Weights of a small GPT-style language model, trained from scratch on English Wikipedia.
Training: a variant of Adam for these matrices, 98M tokens, 6001 steps.
Each number is 128 + 32 x the weight over its row's rms, rounded and kept within 0 to 255. Layers, rows and columns count from 0. The size above them is the row's rms in percent of the matrix's.

# layer 12 MLP down (transposed), 384x96, rms 0.0934, rows 8-24, columns 0-95
size [ 94 110 105  88 111  93  89  96 100  98 106  98  97  99 105 101  91]
[[129 104 112 161 148  90 132  82  45 110 134 106 111 114 134 159 152 141 131 101 202  76 136  88  75 170  75 118 120  95 181 128 161 148 116 138 135 137 170 136 112 116 154 175 117  81 111 115  87 125  95 142  99 108 151 154 119  86 165 139 136 122 127 137  25 127  82 133 139  98  47 134 160 102  89 147 140 187  93 164 113 121  97 146 132 186 140 142 113 150  81 109 147  78 108 135]
 [113 128 132 115 141 110 114 135 134 118 119 110 165 161 168 159  69  68 128 174  99 114 141  61 139 188 185  84 192  81 156 150 161 154  91 124 155  97  98 151 112 141 138 125 117 160 147 111 124  78 142  88  96 117  92 220  98  69 107 153 120 164 170  90 131 152 169 139 183 156 124 144  93 106 128 183 147  76 129 120 129 164 132  51 105 127 120 139 130 131 139 121 149  71 125 147]
 [162 136 186 160 127 136 109 148  81  98 144 127 119 159 101 127  91 131 144  59  71 117 164 118 155  99 158 111  70 176  77  80 158 111  70 153 150 128 137 130 141 151 182 180 152 135  89  79 153 153 162 174 181 129  90 110 164 152 156 144 164 104 158 136 177 142 156 133 136 140 110 150 185 175 110 135 156  96 136 139 116 131 121 176 152 101 163 124 151 144 130  71 163 202  91  88]
 [ 68 103 122 143 123 109  79  74 182  93 155 129  66 126 128 139 168 135 128 108 201 102 108 138 149  80 107 159 141 128 108 108 134  99 133  76  94  95  86 159 101 133 128 116 192  95 161 105 108  71 230 131 171 111 141 130  96 147 144 131  88 152 145 134  83  88  94 133 105 163  91  84 151 124 132 179 149 117 131 139 107 118  85 100 141  84 131  78 158 174 139 148 104  88  87 127]
 [ 62 108 130 129 127 107 150 146 132  67 153 101 126  60 178 162 128 121 153 175 112 189 132  87  70 142 148 100 146 114 124 152 113 102 160 195  81 101 118 194 157 147 116 143 132 174 100 107 142 122  33 106 100 124 127 136 105 155  95 170 160  89 139 142 166 137 152 125  99 110 156 117  87 185  93 145 123 104 109 121 167  86 117  90 147 105  96 105 122  68 100  78 103 128 167 104]
 [ 96 133  94 129 173 137 152 108 128 137 136  88 167 148 199  71  95 175 165 135 180  72  93 111 100 153 145  52 156 172 140 150 140 107 132 141 101 133 112 177 131 142 169 199 159 133 105 111 128  84 161 172 155 166  87 185 163  76  86 140 150 106  66  61 159  61 117 121 111 110 154 135 143 103 133 118 123 162 141 104 127 104 104 154 143 117 144 119 145 171 130  98 164 155 143 112]
 [ 92  56 147 125 111 173 128 170 114 141 183 156 165 122 165 128 117 119 124 164 104 121 118 191  66 132 205 117 123  87 124 115 123 184 124 144 192 156  31  94 175 154 108 164 157 103  95 135 158  96  92 176 126 111 203 111 109 154 123 112 121 144 136  86 125 121 164 154 127 138 136 143 136 127 135 143 160 132 163 157 150 164 112 141 165 159 103 134 106 112 170  64 154 166  98 104]
 [ 83 117 134 163 121 164 147  86 136 138  80 113 148 122  80 155 160 101 113 189 171 114 131 131 148 126 163 109 165 150 112 118 122 108 151 105 127 118 112 105 115 137 119 132 181 108 134 155 161 109 166 162 193 116 158 160 159 107 136 165 123  71 135 133 152 209 115 103 167 106 153  94 117 158 194 127 178  92 184 168 150  89  62 163 112 149 112 129 186  75  90  55 169 152 150 112]
 [160 152 137 141 141 129 133 170 166 164 145 114  82 166  87 145 110 149 149 156  89 117 142 110 169  83 128 148 174 125 162 124 116 170 121 139 213 120 161  84 166 111 177 115  92 167 106 152 137 100  88 108 146 159 128 172 113 172  92  94 151 141  48  59 120 149 102 141 126  98 166 121 117  84 123 113  95 174 151 149 175 137 126 196 106 130  75  72 114 171 125 134 139 151 195 144]
 [115 136  93 143 181 114 139 198 100  93  78 120 142 131 119 132  82  79 129 123 108 125 145 156 105 115 117 144 130  88  86 158 107 124 144  89 134 147 167 128 148 192  94 152  70 145 122 179 147 116 166  75 118  89 108 134  87 124  72 141 201  94  98 193 112 173 167  71 126 119  90 124 135 102 144 134 120 165 163 129 121  55  88 170 152 183  83 128 114  79 138 116 155 105 164 122]
 [109  93 127 129 143  75 104 135 142 114 143  78 137 113 117 100 123 153 134 129 146 132 162 126 146  59 112  75 185 137 103 110  65 138  99 139 145 111 140 132 147 111 117 222 120  95 141 137 141  88 146  89 116 131  98  91  84 176 153 151  92  53 164 141 181 167  88 109 139 103  91  77 157 120 165 151 147  98 134 102 125 149  40  57 153 132 118 112 165 124  81 140 119 133 146 186]
 [145 109 111 147 141 126 128 133 155 145 140  87 145 101 133 158  98  57 114 119 128 119  90  82 159 107  73  94  87  86 174  66 164  44 149 157 185 115 118 104  97 108 151 131 139 139 197 113 125 123 128 179 106 132 145 143 109 125  89 226 139 173 181 139 140 108 118 137 175 116 144 125 130 124 180  64 121 110 148 150 116 151 173 181 143 111 140  51  92 130 107 124 125 143 149 129]
 [ 79 130  95 166 150 128 124 149 152 106 105 138 149 100 119  85 142 108 177 103 146  65 145  70 102 145 183 130 152  58 133 144 131 173  99 134 133 118 135  89 132  68 151 143 110  43 111 118 115 139 150  96 186 119 145 116 153 154  83 156  92 160 238 173  86  64 137  71 155 138 112 131 138 120 158 199 142  94 123 127 123 140 136  86 151 112 128 146 133 138 126 120 139  99 151 156]
 [133 115 117 140  80  79 178 132 126 143 164 137 135 158  81  90 132 154 136  87  80 116  99 152 101 117 104 152 121  96 168 133 111 121 103 155  92 192  98  31  75 138 101 126 119 144 143 146  91 143 180 181 156 110 130  95 156 144 137 130 117  90 141 101 118 120  69 185 126 107 121  50 124  60 125 205 111 159 151 124 115 159 138 148  67 176 163 147 137 125 121 104  99 164 140 115]
 [107 165 123 123 127  92 114 119  92  63 190 144 121 115  95 120 138  94  86 147  93 206 112 147 108  88 158 200 124  84 115  71 120 164 147 182 134 107 129 211  93 112 131 147 120 120  93 107 114 139  53 124 135 124 110 106 107 128 128 167 102 156 117 160 116 121  57 105 105 148 115 136 158 102 151 144 140  69 121 132 105 166  68  52 120 175 125 101 137 157 120 142  78 128 125 158]
 [ 90 114 122 110 124 122 134 143 126 112 114 131 156 141  76  83  83 147 102 169 135 111  91 182 101 170  86 143 164  46 120 164 149 123 114  94  99 159 162 125 144  81 114  92 120  63 148 170 127 167 106 144 120  51 145  58 160 117 129 168 141 160 171 139  82 110 139 126  84 102 120 177 174 135 142 171 144 167 114  62 136 130 177  92  94  90 101 102 115  96 142 114  67 146 131 153]
 [155 131 133 120 174  95 142 122 119 113  59 100 152 158  89 110 121 139 128 161 149 107 112 134 130 139 107  79  63 152  89 131 123 130 122 144  70 117 168  93 121 114 169 124  69  94 200 132  95  92 132 132 101 214 134 114 176 128  52 133 119 133 159 121 124 108 118 132 166 102  81  87  45  99 157 150 145 172  81  95 140 141 121 179 122 149 119 157 173  97 100 141 122 146  80  78]]
# layer 12 MLP up, 384x96, rms 0.105, rows 9-24, columns 0-95
size [110 108  87 110  90  85  95  98  97 105 100  94  96 106  99  88]
[[105 146 179  79 176 129 106 139  85 108  76 127 148 165 138  82  71 112 135  92 181 150  84  80 138 101 102 118 142  93  98 191 165  71 169 116 148 156 118 109 157 159  67 173 128 159  97 126 103 114  57 171 162 181 164 178 110 140 129 178 151 129  98 181 184 175 161 124 181 132 152 144 149 143 129 160 105 103 159 142 127 145 126  96 148 137 169 131 168 129 133 125 110 133 108 139]
 [128 105 102 172 119 107  84 166 115 120 155  64 145 130 124 158  58 141 114 123 106 191 111 103  98 185  82  89 106  82 106 123 121 143 145 175  65 108  99 119 105 131 197  75 166  74 117 121  88 177 105  75 135 156 149 111 164 137  59  92 101 128  83 149  90 147  99 103 127 105 126 130 121  53 134 116 109  96 107 164  89 161 161 127  81 142  99 143 134 148 130 110 157 157 149 149]
 [153 127 146 140 177 144 122 117 112 128  80 141  84 150 145 117 141  86 162  89 134 182 107 128  84 181 102  91 177  60 150 113 152 114 158 149  75 198 108 130 178 106  86 151 121 147 103 123 117 150 159 139  99 125 176 112 142 106  98  82 134 156 141  75 170  82 155 121  94  90 141 146 168 146 126 156 141  83 161 118 149 156 174  83 102  85  89 145 165  45 140 176 144 161 123 161]
 [130  46 152 164 165 101  99 160 168 103  52  79 122 110  47 184 131 127 111 102 107 129 112  76 144 170  92 110 155 118 122 106 134 117 104 140 142 137 101 156 184 128 107 111 192 145 103  64 166 154 113 151 105 172 154 148 183 120 106 143 167 116 153 144 110 154 124  77 143  85 115 143  87 185 118  99 157  97 121 104 157 157  98 116 111 127  95 133 142 111  88 132  79  97 107 183]
 [108 140 103 146 106  61 117 170 122  99 121  86 114  95 135 186 162 163 152 107 115 168 180 112 136 112 122 181 153  92 155 160 147 102 119  97  78 155 120 137 127 175 118 117 163 139 168 142 226  66  93 117 129 100 117 165 146 140 157 140 156  91 126  84 192 114 127 165 138  99 123 137  67 124 171 106 137 148  98 178 102 120 143 129 132 205  95 113 142 184 164 110 154 131  69 129]
 [143  69 112 131 102  71 173  99 118 122 102 114 169 151  58 172 143 132 147  62 142 180 150 104 133 108 140 130 124 132 148 163 156 110 167 136  98 127 112 165 150  84 116 179 119 166 178 161 125 133  90 141 114 102 172 151 155 113 114 200  63 104 125 116 135 129 117  82 115 174 157 157 118 108 155 124 118  85  87 181  89 127 137 100 167 132 105 192  85  93  92 155 132 160 201 103]
 [154 154 146 165 105  84 108 132 128 107 187  67 171  86 112 138 141 131 162  62 112 191 142 111 140 146  72 173 120  64 126 114 114 120 126 127 124  91  88  98 117 101 110 130 131 108 173 138 182 166 131 101 107 175 168 166  97 115 113 118 111 169 126 190 131 127 106 123 128 120 119  92 113 125  81 146  90  94 137 136 196 187  87  81 137  72 138 113  85 151 142 216 115 130 103 142]
 [146 103 171  93 131 110 138 123 133  94  51 141 133  81 131 105 147 112 123 120 161  89 114 150 113 140 134 158 200 100  82 171 143 110 163 165  80 111 104 147 130 138 103 152 173 138  97 122 146 176 174 116 109  80 144 153 177 163 150 165 187 161 127 114 134 137 152  80 162  50 115 111  90 102  67 120 119 106 175 116 109 136 206 122 130  90 149  96  61 109 146 178 104  92 122 108]
 [161 132 117 167  87 128 166 173  84 121 125 105 114 142 104 141 139 116 171 171  79 131 141  56  93 132 136  96 135  85  85 138  96 141 125 125 147 173  60 168 117 127 163  94 112 118 161 128 142 156  89  92 173 197  87 123 102  75 146 133 136 135  92 140 122 147  90  51 109 102 117 112 118 105  80 108 129 105 137  85 154 217 110 100 168 159 178 134 148 137 166 112 144  68  91 115]
 [162 141  79 139 161 107 144 122 131 101 113 142 129 196 120 153 135 118 125  99  72 107  94 141 123 149 131 104 183 134 122 165  76 103 140 123 134 114  54  90  97 134 110 188 141  76 175 121 173 189 122 103 126 121  79 118 107 141 147 111 132 126 154 149 218 140  93 106  77  65 113  66 172 144 158 144 179 131 100 139 133 155 104  68  92  91 164  92 127 140 114 104 106 112 171 169]
 [198 106 127 137 134  89  98 169 153 148 119  83 155 147 157  84  89 141 102 124 125 133 108  37 139  74 115 162 118 103 117 129 155  69 127  98 137 108 104  88 166  91 143  86 158 146 169  92 139 145 119 104 159 161 113 149 107 137 107  96 136 108 102 105 162 167  94 178  97 107 172 114 154  36 111 172 150 106 125 149 137 124 100 135 128  75 107 136  59 164  57 151 108  93 116 155]
 [ 86 132 130 146 154 109 134 154 172  98 134 121 172 120 131 132 120 122 139 103 144 134 106 101 138 177  91  91 125 160 148 135 112 119 134 150 134 143 197 191  92 145 134 199 185 114  72 125 145 179 138 164 172 146 157 127 115 103 130  75 158  70  74 104 121 129 140 113 134  97  80 174  94 187 169  68 166 109 112 182 170 140 190 106 111  85 114 123 157 123 112 161  66 105 157  87]
 [ 99 104 139 157  92  88 129 161 195 136 129 121  73 170  71 131 169 137 115 127 102 141  91  95 118 219 174 141 149 141 132  99  82 126 118 157 125 157 139 106  48 150 112 127 164 182 102  98  92 144 139 152 137 164  99 135 108 100 125  97 185  76 109 143 153 132 160 134 105 131  81 152 118 132 114 119 135  59  88 179 160 147 168  62 163 172 146 137 168 113 125 190 124 140 125 119]
 [153 156 143 148  79 114 136 103 150 117 131 177  60  85 153 137 136  64 146 171 120  87 124 104 131 130 127 213 184  70 153 122 110 128 170 154 144  88 131 106 135 124 159 140 110 111 139 118 181  86  85 115 142 182 127 142 116 158  90  77 163  88 117 133 194 138 133 136 192 155 192  86 128 107 127  64 164 119 148 166 165  86  91 116 103  93 137 127 151 146  73 101 117 142 111 137]
 [132  76 173 125 148 110  88 154 107  92 148 122 118 142  87 116  93 121 109 131 108 156  94 141 121 144 123 151 154 136 163 168  71  84 147 198  98 174 113 107 137 102  91 169 137  88 113  73 152 138 181 116 133 163 223 142 128 176 108 113 123 135 123 170 154 127 118 112 143 138 162 126 178 130  92 104 117 152  83 117 143  95 157 116  66  99  90 111  88  62  54 180 161 156 152  96]
 [180 130 134 154 105 122 124 131 150 104 136 140 138 128 124 117 166 124 149 137  66 222  99  67 118 124  63  99 156 127 124 115  85 153 145 108  75 133 111 130 118  97 127 113 124 232  87 159  76 152 118  68 158 128 150 107 104 170 108 148 147 146  55 187 138 161  94 152 114 108 165 175 130 134  94 129 180 148 121 164 120 142 150  87 138 155 161 146 173 111 176 137  90 108 107 107]]